From a checkpoint of a small transformer trained on Wikipedia.
Size: width 224, vocabulary 8192, 6.74M parameters.
Architecture: LayerNorm before each block, rotary positions, no biases in attention or MLP, tied embeddings.
Each number is 128 + 32 x the weight over its row's rms, rounded and kept within 0 to 255. Layers, rows and columns count from 0. Numbers have three digits each. The size before them is the row's rms in percent of the matrix's.

# v: layer 2 attention value, 64x224, rms 0.0895, rows 9-20, columns 112-223
# o: layer 2 attention output (transposed), 256x224, rms 0.094, rows 9-19,73-83,137-147,201-211, columns 112-223
v9 104:161128158102201141134124126134107174134081111152053223162074130098119053147179184144117134095130100108138121045136129159159115138156078092131115066174078112170099156088154149117139131085139113150112110113136123100112097151111098166157113170095133175179119112115135135081125204149141131162157214138075146156112123123144117097144111157180
o9 114:119131171129079117160075112131208135117130081066177139125144167132113130088093105131146143127105102143185139187157179111133155122132084103138080100169135149134095135131155167130163113117101154087171139093133170059169114078109142132106182095154133118154087153186086166114127098150140154127184188127100171080156100134138098116155114120161
o73 111:122166146099176151085122137095116079114090130159126117149169095122112153081165119108147105098138161156153145091089030046121172151135154145096206153076147097146091115167101154180141100135130168157141112144103124152110088226114131155144139102132100098110103126155095144133158150127114044109130123074156122117063161100110099132085118153135
o137 087:081126140158089112145162110064144111194117124168125122122107147125163163118141116092118142146144129078110082138170194159056130122111118096110096154099092160055108117127112142129145175103162121138085126142104120100106113139160139125162152130062107099118171138084155169102158138125121173141136112122101079126157175142109069145138152105074
o201 102:119104132150096140077184136118092108118153178157122072146112149137137132125190131137123184105120148101116183146125100137147109095097099123168147141151135179135169115131094096107148155094106144125154126131114117167161154094091086125112134137080175167163162132079162101171112158184112118127075071190167102151178095154112185084170124165105
v10 101:151158157092153152113092162102127122171099174134157155103136104105141137138117167122154162121088178091151190134197105131106125145121062089130140133138164138068105160125141104124093114164177110182148131155100071098141127136160091119152068108102186120138083163128067063108132130120136091102108099132144179039093151113248084178120089086113
o10 110:111162179106115095122162077163122097130089127145086101109080187194125106157106095141145168163143142173140080120118208155107119115154109144128117110144052184167160097142131088055155128058122132131194101132118206137120147140156189138178156158123157156102190128145089158142120146122141115135141109116150162170133091118109132063083138148087
o74 104:097120087144086117151188172110135141103112108087113128101148131161056067130117155097135118066090134176142107145087037116108102129167177129155101178096172152121125105130105185135157097144095103147130151075116137171128144147137090148133103086132170130141116132106144158176135121075108149111098145153128147166180177115123138129157160132122
o138 087:141185086130156134090125114152181139035129167129134156121119146171139144114149117122129147147178081123164116138165123085101060194169125156100188124087159088056142138061173137147147115132155153120101128140120141094102116064149100095079146162113111073106111164095148124092182173155090152118134044083083102069106152191160149119111071086068
o202 102:104078104146102156150094155177140180153162068126157159155155112102106136169123064100079086143142077123146133092096159161172151111120100084144116122130131061190110121141100154201127136108069099109087148085118103097144124090100092157122178128137119120112188085162170128135161156212090137173118146152138154116095160025178152122131140108094
v11 101:121096138184076129135127127081132181131117152082096081146203127136117092102122098107108137146146160073153146088052084131091124138130120126154167164147136135072101127110159126102126133131116143106069156099117102132103198130145086105175094148081089148087137154131153181142187106124143126101126117146089123161119178154071085160080172117161
o11 107:167183104145131137112162112100133165122161167077117131061162107132140117152136114110129178146142155096051113149204103134114106132171163175128168062125124161119099149100178132120116089136208104181079080116122142188148084105156112137133124099109104105137106119107159149153210114157111155193147087109113097160159128161164106201049121147120
o75 095:136073106165159149101131126100121169115104079160106147151090169066088076108098148123106054112145111197112118092109133125129117183140114120083133105156126147178125059084068151139127167137105103073142102103132130124110045156127168086094142147145141065122121175086123113154059146075170169113122133146188154155115083121151121065101108113080
o139 092:101145161080135109095134170066138099077199120124125107113160154101138125133122169138144189162079134151122136154077183109134170124143158120189145119189094096110137154145157133146106191114127145157127153130121097108159120093169084104161076127128135188148130155172125138155131131109115043147125139206099074141125149113151093128125104219143
o203 096:096155127142109102128181091168135055172118133156157119158101027121102107171162086159117132135087098127144130192148138124115101133089148125138092148110068160133176136153082148141157080192183111125092093147117109077110149138106147199216153166196136155149114112146121075143160135100163071150114153129132128143104129108080116134177094142078
v12 096:173138141132138154137219099174117142061137126148143103125116112173064112106117110150074114087145156189177200148104121138117141094195127108130085174150156127083066120092117085161118101162068121145132097100113135155126187117139107097110095116076155177084128130202113129108065161157079095148092137150050101069140130110203115134145121109090
o12 099:115129191110135035177152107128138139130079135166107085125156144114125099114172127125112162192144145142171133113207128164083150128100086103115181166092109169139051085104154088106121108092175090199189181174149181099072165039167117062092122137147076109171194107119124138118093177147154158161079119102098169117135100088143145127108141151185
o76 105:081090083134123123141089158171145111165141137089172104089058121149100125066120110134137069105117099064105150208189116132142125099095148116138197073118143056130153210103100134097135136140117109109148128145146109096130115141129122102145145153112112080107119115151151161074086104109177030089140107128116120168092129139099119121172095149102
o140 099:113104144173086128130079117097111105111122124085145164136156125115169095143112138116108096128123169147093164122114108133135100134206171133155102088141110095124100134103164127191134136178102099141077135167127140140092100092122153125095082127135139102155177133118078210171154157140141163096116138115099126080128105058179116109169128103098
o204 102:128114105114107112128131121083083122144157127147107136092155074102197115193183158098143129093167156101146149106126145079169134137122117146108073140108121138113187097188127137094188086153057143078146111142172113158122051123113096156138139111164141173093082154134084082102126140089135058111134165197155133201137129140158118067122191126098
v13 106:131073120153185169111158132182111114091126118133077116159065088126172153089116121079091119126089099146159120112128112134135118092070126151088192104126154140063150113036167130126098095089214121158183172101164173088107119130114127125115130145143170115033120112156146141113090116136106164057133132153107111164127159104093126160126099141137
o13 109:125154137093114096106078096132098131121112073123128129149166124125086130098191181197064097148102154186100138162144057179168117168166120099140135167167150131049074149096095139133110158162161097132086091104114149128184104101185130122124122087096138100075171125130142152154133122128124168176123146142093129163105067115102145094128111142168
o77 106:131118140137058158159169140162099154072141188114142125094189132158143126189133160126138175162146114107208092164141130119172095157149109131128101140117137171119165164114101119069150154120068104145122122138124166093112172063182084136147130141120128163201130145118146152125108141106166119163109093175083134106112101184156168138124146118094
o141 095:141140086113115087108073136143184188163165162143124083121100088164139149143119112107110123130163107140121110108104117143093128107157125105110121051076131116129191151093095118157124118185078222114140174118101144105058091096159114119116119082119094049135141061112153137161141119171133140118161071079136118099159193170183123140141143134133
o205 100:144154080100127135193092099081150096127124138130131087173058165124155159104094116093116134124143119089125088134091136126075087130105157137115093139131086134131170064157152073165125143117158189078102143100126116153110100192103162102125110092119112126161140124112127097115145109146127155159108109125207121108196178091132110087112069084168
v14 098:163134096099124126155090189179111120094197113086129113123140131137124150123099161084108127047155186116175161055161135117107138096090137192139128024084094117164149157158132057095110109107120130091089125142159089142206101157133115147146143122071130199133155165140137080161150101126111138122161210153138127126158096106188145160143106200146
o14 100:150120131129130081107104110108149083158118107153113140114140108075136147118136131091141172162105156116118092066068166102105042100133175090064112073108134071110131121187175126091142124091099088110116114150137171109135040109154156163130106132098156167193201115076133118140140143140121072110136143116128111108144133120097066159102118093119
o78 087:170122126162142115135078130155128116159135135087163085099076139212139172126083114137163153115116156131165152160186098171132119098175119138156132127111163177125153143141112159179146099103096120150119142090132070184152156124135137104190120121139139073124088155127175116084123099111105158125135090127142224186108077121120152086130096106196
o142 104:162088102110102115141142136162139219145141170069168092099129102144145113186157147051153158147147116152128122078173086187131082137073110128086152098038101148136096084081097092116118113161158103098171143131169097143098140145157088117176107114123125132219121104136125201131160114092123174136156109116111136113123114154108183125103144090094
o206 098:109117105129086106158154137117140118068068095165138099152138137113161078157092087204195103114127078172137150178110131077172123113111099110132186153092117131164147156064074079193169128152125123119149118094108153123081190110138120151072111154124196142037118142171159094080115156147131092108089097119110109121138185189130215152142123106094
v15 098:084169100116202116114136109177175145082116079119075070123141109186091080162115138137112119096129148068146107161150109076142078159119176146117110156131185143094152123078142066110150142097097143093108159090163150162150119134135156157164094150153137141107095118171127097160125129150117160156055093149092150146079150150152182146122157178135
o15 102:127103144142124116121149118099087088155151231038151154127144105079144121118169075123103154180188164056101163075126117149151154113118133144151099147160142140151163130105185136104145083101153103146154083165054158126127184133128135134157086099141114134191114164124113125095152148083144110131094084193122098135083104103081067172139096131150
o79 097:156096173071135121145145143177118127176134145093138130181117086158124172106133118168043142191109090154195137149073104152097122131128130130107132141122076106123156100142181125132135172198112145103152093083134147128096121109124048198127143098162141124121075135129160117148124083141234158190145168098132077098117151075099110165143166150093
o143 098:101122121164134088089109130168102125137158115135164089150134108072094126168167152113161163104078079129157073154107135085094155072130130168109178107090140152121130086142041082057158115117116125143150175114066146092095073070160084140207134068134120135171145142154129137165176146109131167175114123151124096156087141103165142094188103180168
o207 092:124134143130136166199177138043153117127082094158089195056120172153214125116070088156192107129112136118108149130171187144096161146131132072160139141136191124100087155116131147123124138078051186085144126167134098147105133104109109093083153172083120101113179148069144124145098144148081162098184112107108140073151138161170142094133162105155
v16 099:159138119084124104136102109153158076098122153153094105185139093148093122138122100138196090149105127129169133071107130209098149124164106111101093148124079112122120161103105113125146146066088067096141097173166168175100072043097103131188101134191123186213203177158111135097124079146114202168107123112129179167114113070149098185122141131138
o16 118:134101151091078095121170103168086078132126078163185110112174200147116128120111116138151116167064142115114094078084094193079136147182165097146089094096119131134104126086113094133174098183090136155179192147044145157119132128120140127140106122151095163121188111094127134097061098116144180151121130113141120154130242101103173142110029152152
o80 100:116117048169157188120129148191130124122134169063139120112147129098154192152136142090142092081206061148145126160144094049131098122076094164139138150128149076135163094103168136137106153093136099185145134088109054124132180178169077126093147160105144100118103118137147095140147116165124058175117089176092134152128145140106123117125150117130
o144 097:124084121058153136113054085064118134111141128127119142126062160122081150143159124134159193095130082138116149088083139169125115122111149109055141120089146081105094170104134116110081148141193158117173089158181135088068104104034100132117128165093092115167130128171149174092138160117154117152119117081151156133150128105120078125175120101100
o208 090:142135193093122134110172120127104172136187168160102127082108112109110083112134104134112112159126159091155127135155157134108164162140147114152102090099117195076106110174145181136074161145087056094078146157124161165109171117124101135137145126163151123115132150132127126129093159157107102061132158140123088147152052120184111101101096108138
v17 095:135130109093123122128170088114115148102127080178130140123133175094105140145139106118126159107083137174081125143129120144113084119154076158163202102078147148120090144147127171134123157120126095134070109181078206130175104101133066112099150152096218131168077135111125128116108113102129102139138112120104104152109087106124078102172159144127
o17 091:076091150089137120142100102086149151133142129081103111094053134126129128089119126079162124094151124167170145116100137206087156144087128124156115130108139130127093098203112135107133117165129153106162103101102071130094162103106116123137148079077107130099141102123127148152107106159163153126193145101110120133166140142093112163201106090111
o81 101:135131048191166132152085121136173118095116105140161149153163073093092104127086094189142137119122172185132093122117086134126132133121118067100150128163122087148112139063149089173144128062098154141165100153082141107088142171123148074141118191179140059139168135166104063096140146096132114142058125092117084099141170121186116143118129106144
o145 090:119139110163117162129200220165145207126144110122148155112132154179118138106134068063098080105165123078144146176138153104116101161147118095183171076136185104173205135141100172130112118124081090109110169099114151129141101129121139196101120151111169159136151162097074087155077134105123115112146168132085167171100144103145154148119154172129
o209 091:129139123175152111051170150117128102195097100114157086142136105100127120168083131120113149139138175148145111050107114094103116128160124178067082146151060169146150122142126135136094131161132152123130119083240108074105127124126136124160112114090090147044149118166168155080124136133133119125134131089106130129145148122101164124000115102139
v18 102:154109130083085156121066139069144157161127071099102094164143107158114120146136105122105122215066105112123084138157139138121076149149153167159200157110141160061103047155137158110141069122138105188137175166096112110087158101089137158089170117107114140145188094124175138129189134155098083119119100082086113062129133146173145111174142149128
o18 103:138191162121169100112146119131132147137131136133130098171147114173089093129157080137093139132128081089149130057080065197121098107151168084053154155164151146099101085133106192153135113119123142179096106141046141133119123159120138099129168136125109146147116141164146102116144158123138158084101079122198143133146087123078158083129111135137
o82 111:134098055092150166074124087112148146102147078148125129140150149155181153196072185167102125124143165084131165152123120067104121162179090170130112130123148091170126200135165127179150179163150098103096132084096134147103180128097183166158183146160155136160120138112121129119099126133145174117137143131148144128136108108140114147135118122024
o146 103:113124144064092164152113130131133074159088166122090162138152128083124113076106052141126093099148175138140080170114155132138106158157145096162101150092123144137145106144104159124091137126097117139154094089120091146168067142137089116086074156107141129123115112115153120157080111126161095115172154113083136122068186166142105178139123157186
o210 092:120120094164103152093191084086150065107153169110124115177160188103113172168130155109158200128116097138077174119133120109103106108123135115101153152115106160228080178097125121146081061133109123123122182118181144124103121160091121083109110081164156108121111136122094159113150113116156128151170146152102106155172116110126134091123172075062
v19 099:182118097131186125104097135145126105191166121175102149151189115153137164081096124075102102135121150086114091142177152089057172077142161166142176072144121129141122125136078123097155149128122102097087139137091115133161162120125132150159160130118131095144123176124108119137106166177157095105121075163123110204147140136143148113202221118127
o19 099:135134067138191097146144141102170098132118143116104113133133125163127075154094183113153061116135139111068160150129115157154183115149158104159068077168165201144096125086142148106141108149131173140137107144173095144114127138055125120125107107099090063100111164144105136190161087095162147158121178067101068086143125159107096113114097071093
o83 112:108193111163118125133130117183105152094147105094122127108123127129131146066124113088119165157138147063154140133137117111145060157179105073094116187121190100140103170189135141150130115171118125123081114097163151151124161049191170124109163212118158175114146117187181145090141126093136120117125171136088115061087191063119159128087107165107
o147 097:131064149097136120075129118136117144093127103156091109135146149088155104167179213086125145116113100156107125118087108104098087061098108138141126116134084066052179157118121176122088134074160082150091114155165139150119104164128140095169087120186120136128093090175126093143114108152121144084146110127170157122117060133146151131144166100134
o211 092:122192086118091086123127058114088107126141174114161134185121139094126132121084093137092106145133123123145151124156136158111114107105149140095122165091099164149160168099096099135121099154152205117156091117083120080159129211113082145131108060177149207127093086119137097127131142143075154080116114101171114138176043097143167157099126157186
v20 096:111127087141092109163126091149186126148118122139091096117063138148158131143109148110099139125123126151133128116154145129179137103080138141100152108120117171166091110078102142163095098114185120156198122092149111139100139120070100139167067112131142139177108101121102137188124104137146090112036158102123086102161147155150094149118127094108